config.toml
n_layer = 12
activation = "swiglu"
attn_scale = 0.0884
tie_embeddings = false
init_std_up = 0.0437
init_std_down = 0.0
optimizer = "soap_variant"
beta1 = 0.95
weight_decay = 0.1
batch_tokens = [65536, 131072, 196608]
doc_mask = true
train_tokens = 901400000
dataset = "wikipedia_en"
Each number is 500 + 40 x the weight over the matrix's rms, rounded and kept within 0 to 999. Layers, rows and columns count from 0. Numbers have three digits each.

# layer 7 MLP down (transposed), 704x256, rms 0.15, rows 573-636, columns 32-63
490378454522583460512449460568478475587532533497475537506464507495444479505461504514482556451531
464474521462485504516457542545454476471536511443449483509523490551434416471519461431364465510584
521515483472519512427470454519445466509530542461512558600496528533550461460549430473548455470501
455462541672479485459557481533515508432467516486570482494566462463428525478508573428554506516463
514473607447543511506451531509486482503487484485516476490337553495485462580484486512473473451514
503544469472492548498488517461492494447467492477502522469452523423462502548556478521413473513445
516476433516577521523478434454477523523443457466476565498489557500453531509556537472461438524532
410492524508411486564559470476547455502439468478545486479512554460453483536483425604490494504542
522547529504489521503540518477524565529516448494506487483500528597552474466483438476436540533454
533462457476527532418472472525567499423495470536458514535504504443452530505556588516548584462449
541593480555524521501419511509472529516532461491545507561496626489496489528557488474467481461467
485526490504452495461434487484511516456519520462449469527513422406430487477476496441482532487527
488507490515463502403541516491494508455473551533484478484456496484547458449463526515534482472500
481533529447506480497556507539517458547512468538452384420473538530588463561569511490544503452499
501529539438476480477443492375488486486501496472533527498522550475480483585572500476541471516494
508491546537576446505462465544470440481516489483514454535549442551492424512551517451517439487458
450428464511551480558541477557537474512414401459497545499488481558518502486518401534446462512530
457555513562452506592480517526505538531484475452552491519552486492523469505519489520521460465491
489465556509478510479455482540485454532471496502564493521498475431468468515465461479477502579500
466575445539508533540574465399516439553528535456548433563550474516472467475528501435510480577496
544515482514452502517503474466504502470510479396526609542589474520500516527498500551515459539452
479470533471551471530463487423495423469572450499510465474453500484468558466553527461512547399522
499556486501496496494505492460495511474502507509532523461464559528446548554516422454497480485545
493555443477506452471572523460511520511483538445521482521523561509564478460497496484544440480479
584443522587461498571443517468502544523554542505474509463572466463502464424497511395490452485467
471473498502487506553522531481439470475514506454529442517486491527526436588462516478523442501530
514440389486552523497460479503464569494541552471514541435468479482483594471513487452491523546388
459538463509509490561505459429556445442465534462552517539431519464537538456477494487491483463536
533517478524569552494448447516499473547441516469538474519412515554489453487530470484530488477484
469481524468508508494496440471573551456546431477459516535489480485437507429517633512487511487526
521441527487504504491490493496520494555463459569512573467505528488495477470399479489544479507553
514471528481461483457495496409446514488418520566440573530478505509461520490524515488583490508464
478470467524513535526486484521508480528502452520528558530475507472489473459535431513462463516456
468519519467447513555504533558520512436523523464564529539531519539464459523491468474458448514498
476470612498512529551576515504466497539423520499548610520571462501438565522513475482479471492506
522476469542628547493591493438474500489566505443537486510534539473501418437527376530521524485472
500546502512495516588549456502483412461505551443544471415428495483488523513477459459535538457524
530525449489439479553429458530516504477538532500501484496536540540540480472520522445441468420473
546489487519572452467515518557450449418473543526447471577508497517490519488455481443555491504525
565497479475555474509536509547536499543514569508529454508574491472472468486425471523446514539437
538504530424530517475500521468532530478503500438424510460484510496496486514491484479535562474518
540506474534479550541485506522552514536533493426579534471525453514504507428491501494568463560470
468550557525538526503534379451415520490534413451487461477521544520431489562497596488538470503533
481450477451627445481443544496534501505501453503444406448455451524487454533521547540465492487473
556514481525498525554477578543516473485526548554474536522423560450448537530501568495545501625530
540529536482493563541462529525564511458488561502496492482463521518477523380431592474496533485490
501460530516535492473471443545519488475515524468460427485511534452535455586411499517455550558577
510471526437543554518467527431502469499516472446479509568427545486519568499445521507536514551503
505479528513462432505521498434534505531580528509482552504530498466504488540429525539493527537504
502529473526483470547500528528492508487478484481473476510546551504458571491532556468573537429553
503491495564466483509489556488466511556499516507510499537573438493484540560514545465551551515478
570469474416462452437583504483513450548484474460564514469508450520468485484472499503482512497487
437502545488519545461470544487479481512566447514440482421529453526543510573477482477485536483504
453435448483449515504522464487513541543484535586511489580516454514507506505455530528487447589453
493499451488500507492506444504478504542492471456507490559473494482476484578474486481518498567575
574545453466419515465561492484502405505538464460555507555477561429507507559520401500552560526495
495530481426452504552547478496501505471471542431429485518478483463543570600461471491492398522455
508511528500467619435569553504554372477552545465452490498484515509490523493501593488440551575526
423487522537471479497471501510482509557459462509469490438470480461449404535425510561509456493478
594502469538509538573490438446457531492497510493418490516525520485561550542518417493547485514469
485507464529459534448514447516528416529486487406473543437485500476509513461433508463527479453497
497509444488494493497510533480518549540441503497535484505520548492479510506538445482535478548457
465489495545519482470464567479448519509475540461477593523446529493460476479513500488442485467448
513530458541508535535426467507512460499496549460494489488492558577566543470540465500507493476494
# layer 7 MLP gate, 704x256, rms 0.151, rows 574-637, columns 32-63
474461494531485564501537462443555446583494468553505595488457488452551496525496484553572487536456
505478483500563491496533496510554508498603541541533429392477456522456514495452492454515488450493
494662509475536460516419440513489550512528445507467467487457514499527509468476506526459553433604
479459487520496501518508505473563510507482422507496520535497503467505537438464519493471490472491
497465441474499505481538453470492494486482509461521485459430431458554452462466485482456472431504
480471537520468492505557457540523536438461507476514424441491503555524509523495451518543433521450
555593500508487493455566450493538525475405505524502545446404475575484418414438474453539435525554
440488528510567455467496527465501556472506497464500423542495511519525453488446532631550421461476
622477541481473481531575549489505535481457517454518494512485458499544492492479465497557402501538
548549457490496520513500535516478477560491456471475434490457535513445385466490513484491518440494
533513555582503490505479478512418449392512471417479470514548499543518547497441431502501575434511
503494477457479500447498500489492485524534492481464506460487448530472507537501429433432503528507
504493503483538479490569563527504462528518517517523444435455535467488479509475427568558554499502
433526490432577501478517519512494537517506512489458494479463504479440519424578507493508541540478
440559489541404489498626495462577484503504508512536543485490505560426429500490529496437526540554
450479491503531416471552490510514473452510490494471518543502400554511479467466513504498528554481
483491483463582445506423517441497507464515515467507490560440505513498508488520487517441498500526
525460538466540501452526454409509463509533492582469428475539489513472506439441545519477520523456
472430511523552501503483540443427561508441408530448504526519521482446495432459395448458454449489
494509551514548428524459461480507457506511506521494450516496446515536545483474531504502491559487
439502488517513423491501554571508461501488411538436477534517619560436535444526455473503569490510
536514550476521469506483496511415461488514468506474481500522474562452497519456503533512500526494
475519509608488533486499467505383451535530573470497472499488596471504500477527480489505464504469
555462551540506536472509566499568518498482472502534508541521507500514499423590508517469467432492
572471545510556530470491460567555538481474478535544503460490529485477519444457530485535486415524
528515484481517460454434458537572478416405489459523464461562425485506468435485483515491503522530
534576516531527538483456528511505510441416533486444464503531513500498445508486520520499495448496
425485548416449531565532540519470509525478468496451407537404500494557484483459491516548507488477
551514501539501453412486419446536450510452470507437473432550523516551490497565481459453551550559
567483440480523577464425439452458486479522513504518421530448521526496522471435463511506529448519
457582500598513534508534475463516540433513547481433502473485472525483512529504451381513499497519
503486511509527479524549476503485491535522512510567579596525490490475522544466510559444447506497
550525533433452509530506503497511507462545562481507541541506521533495402488416535516456515490512
507491606552526492527544510513413502474503552454470524467491522491482509501437545586479509468539
541520533505457529485464508510530529538493508536543519512542535439482462588474513484537492513478
483466487530507468544512517534505497471539504484483466493473533529486498541480494479552469538493
457549515493464492473516476548500464372478487476485469510535456502438590362413496527525434431528
547538508540506522505484493514472375427492468535467505480494489534551443505477519519521494560503
544528589552481535546429460495515500491533432501467469437504546521470415452510442526529499437586
478500540512481461400461474462495420519512483446512456453494532443530536540509548512548532435471
526485529455532520486485525524529494477563474516488498471505503493487476512510459496394496515512
589557463496486508535502339548516563482465531477390522522475485458468530485478473561546587526569
495407531581495552470479458463432588491464452509534466559515427479544445496584505417561531569468
553495475502508529495519482396463496500525509417566482442425556591526500452439535458561480501522
453482469529502514543480475502433553509536519464505551444609509505467436478468421514491475469398
490449489489564551473493449507521478467435542500587446580544513496485519479450509487520473529510
524481531522430565496538440487551447538554471440549504491536537462498452525596478497467457512614
490543448451461486530532468474573464511483478492512467549496545493499447586528495490527555465491
461542503546575507510533420448493461511549550489520486439508538538470529547468494405471514469444
505470537485446495535501543513461523548503488423490518576540499486568391593433459597563467465501
477538467493483551428552406454499451480550492493537505519514501537431574587526481542556495478477
569497560528475526456527419439507518547458581487618472503451448467482476418475453544515509517526
516463494485567479479492481524498533497485458550563461483448443520480542454442518487515476567512
524482511473447505503504558411465459503496493404433538457523422475499536497468471512471479490519
524483544504501492454484505583474560517527499574461522417520473559471519466514460490510545499471
522433463543430467493528577421468469485513527480524428482436489502480473481543497550518523481510
472473493510462529467489518539530449514495529539448501445427541468468396540473440549609517400514
495482467527516569476483499538481422451398461478513446485513494528518525518499476410532465466523
546522449547462577419544528483507470480536448494494470470466476502444459497479449543528523474543
500534469528540515436476501470548453487508521550510531452502565496516433549500493492565571487538
482471483497546470459525558494478443469449540478519520561525580508463533512494517526554502527463
507440475484530510493454503477479498485508507501479413533493462444470409488472457502563507504463
457489569542489540462556404514499492538484494483485509428516530499508447456477537480530488549476
492478507544535509432573508532446424455494477560520471478435440570533458444526548569488481476452
# layer 7 MLP up, 704x256, rms 0.158, rows 574-637, columns 32-63
518463468508525537495538519504556490489458470485540463492550524529498553540471499538613517491485
457556518521533527490516503538468438501515509474469561422517565505451506471493429502475516526452
543456483554546445483507516526499473492493453484527498484532543417471540449524565451514533468515
481431545402403555514464412489452470470507489483513502539410481503515554523590438507516502552509
518540539474479501478525517578499490417464488440530542478458485529583472561461418522492491492450
474530475438501529521503559511472496506521496478426463470463486527538466489544531532522444455498
505537510548541526541428470499556492521528556442533523477507436460500471377466463496483499494529
524517494481551508474464547530456472416568480469533476565463551558547475400405500510514445452523
486550451449542538473538459449524487450502468542490412487453516492514515497478488437541526485507
526526500517506544554492460537462503480503471544449465478492523493549493462474457534482433510470
437474463544521589580481429475503495485490448412534458487581518527499487541524554543501529507562
498471563535473461526450507534476524570520467463484492502563526467545504507523510430531462551486
467505484433482463487580489504472492516425542491573475451506505524553486422440499531564479527542
456467541521425496472560552539497554503548517436472569477476468535465462520534497483590550462499
546466459490474473489503536477570467457495526473598543477522476550448533484517520517496520482488
467535449580431504507531495469547559504508566552545578558532479488533524554432456504552445527428
553532529506622510537504511509454559486486508519482549455480469531498447486470589505467458482549
544500550437471508473472470501450532492479522507486537514463507424443569451499467481504536468510
531491452561544490510519482414466495486527559485527476484476433522510540542499421511433466470524
487547539493497479515523568494478533513466400493445530473505459535479448487511525485445470515463
510514535510531514519493516456461491497497466509515525492524554554473558486445476413492481489468
458512536471447520486579494436524540492481502516493481510443549481534529512473487503496510459455
483539562589484564485556479447466485488490490495540458531443595532535462504525539472516514558533
503412474529486501483480507564498523458526481481470515488568529506497527451475510465562386464548
469514502488499533434522506519504496471505473553512508504406478520468437540466527547477559572459
454430481539501503511464517463516537561528484532519522434455503546575498588478524450561484486484
479550458530494550477520463475513549481516646526577498515489410470476452516495470506570525575473
567455543500578528452437490521570449482472573416491548536533523514520534518470561509520493501531
524489525477460498467509482498512545490527461501565478457509525566443544466472521497454540409505
569381553498513456474543454450496443539468451492465526437561494473485497474499496520517481491423
481486504490484504428580520459566523508514530435513484556498499524518511494535502461535456496514
492508509550473434453524529566527555454498520543437458474479507496499516547461491523479508528511
454470447453471519500488524514550495391459516481572543464480518532471453483551461490490488604452
530482501521487563461432497549447573491474517572479511527567468473476516463445530500465528508522
553553507491550506468503463516568469539543529491501535544507476482481413479517505521560498465522
466489495507456530439432534484506533510418449513524483603520497538502517478530497507462477470468
578531471480453473505504548519457518431565590497490447538533529510537560484514496510487521430476
565520487540578501479502458489463488518526558457464515492534457444459488543441516519442418565518
546454506528510436492435531507488517573472538600514497498476503430528401542512426506487494405449
493501521479477487427517510502516527451507547524412524389553396474524521536510506534502532515521
470480473465453526524561511538491515447500499491487497504509513518495465505555464431483564452412
437441545547512505521534576467456489514507463515464437419486425479440534449486528558529434475539
530480491493535502528432569544485501461542502504525504435479464420491582498531472527492503499410
518442441505531491498497557459574491494473562609505495506482533479471500471488538545514450509462
443527545494511499473463527531503532464469483524525444440511476474438455577488517531495483515490
495461502450422564494532497435549492495480515497506477537459484475493525477490477486484463525578
529493485452508522520473534485517477467475435459512467481518482505551475477459550487482521520507
479567501488450427399529448498413518488514473486526499513511618538476513519473485532409512543526
455551509544514460487552562528466464491459522528474418551465503510507454475467492541519464472565
524578465544461495468534487498547414458467495569500471498472457505443506431495501425397519517539
582484485474475469423548460467506482550515499486602483542559473516446576569513499482463539472518
513488544542531497577541495469563516524615521450411506503493544499533489595491511592452524542479
417444463504438525498491464571461468528467521429546459478514478515512484522485427513538517440501
478454472458502522571524488504446548513467513558564534464508452522497526471492557452511478549564
523501420473543434453491531420498508584470454511499544507491452444594563506467535550501505481472
460489450506466482442482521515530508493522455589482556540505516521545547428586552538482526460515
499473489570500576552510558523512447497529509464373513507484536454458492480558408536482402489567
485551493507513492509505641510469571487442515477506524501512478462511534466385554563515445520459
544509512599460484495536495454494528462482550521539508491553544466440560533438515519491498489508
555513533543433470495471445474507459550489475511498459480510511529543526491459506490474566422459
572529480513455582554498519440545478574543513540534538550541466447468512488506551516500508462448
479488433484518459486450554562434505434446571502511520516516521455549520516540520505474483493454
498507548515537550516453536516499516523519531457545499480502581466476474559552509544486425465497
480484501491497498490540469547537494497460524480503505438536500560440514462502410517428517538501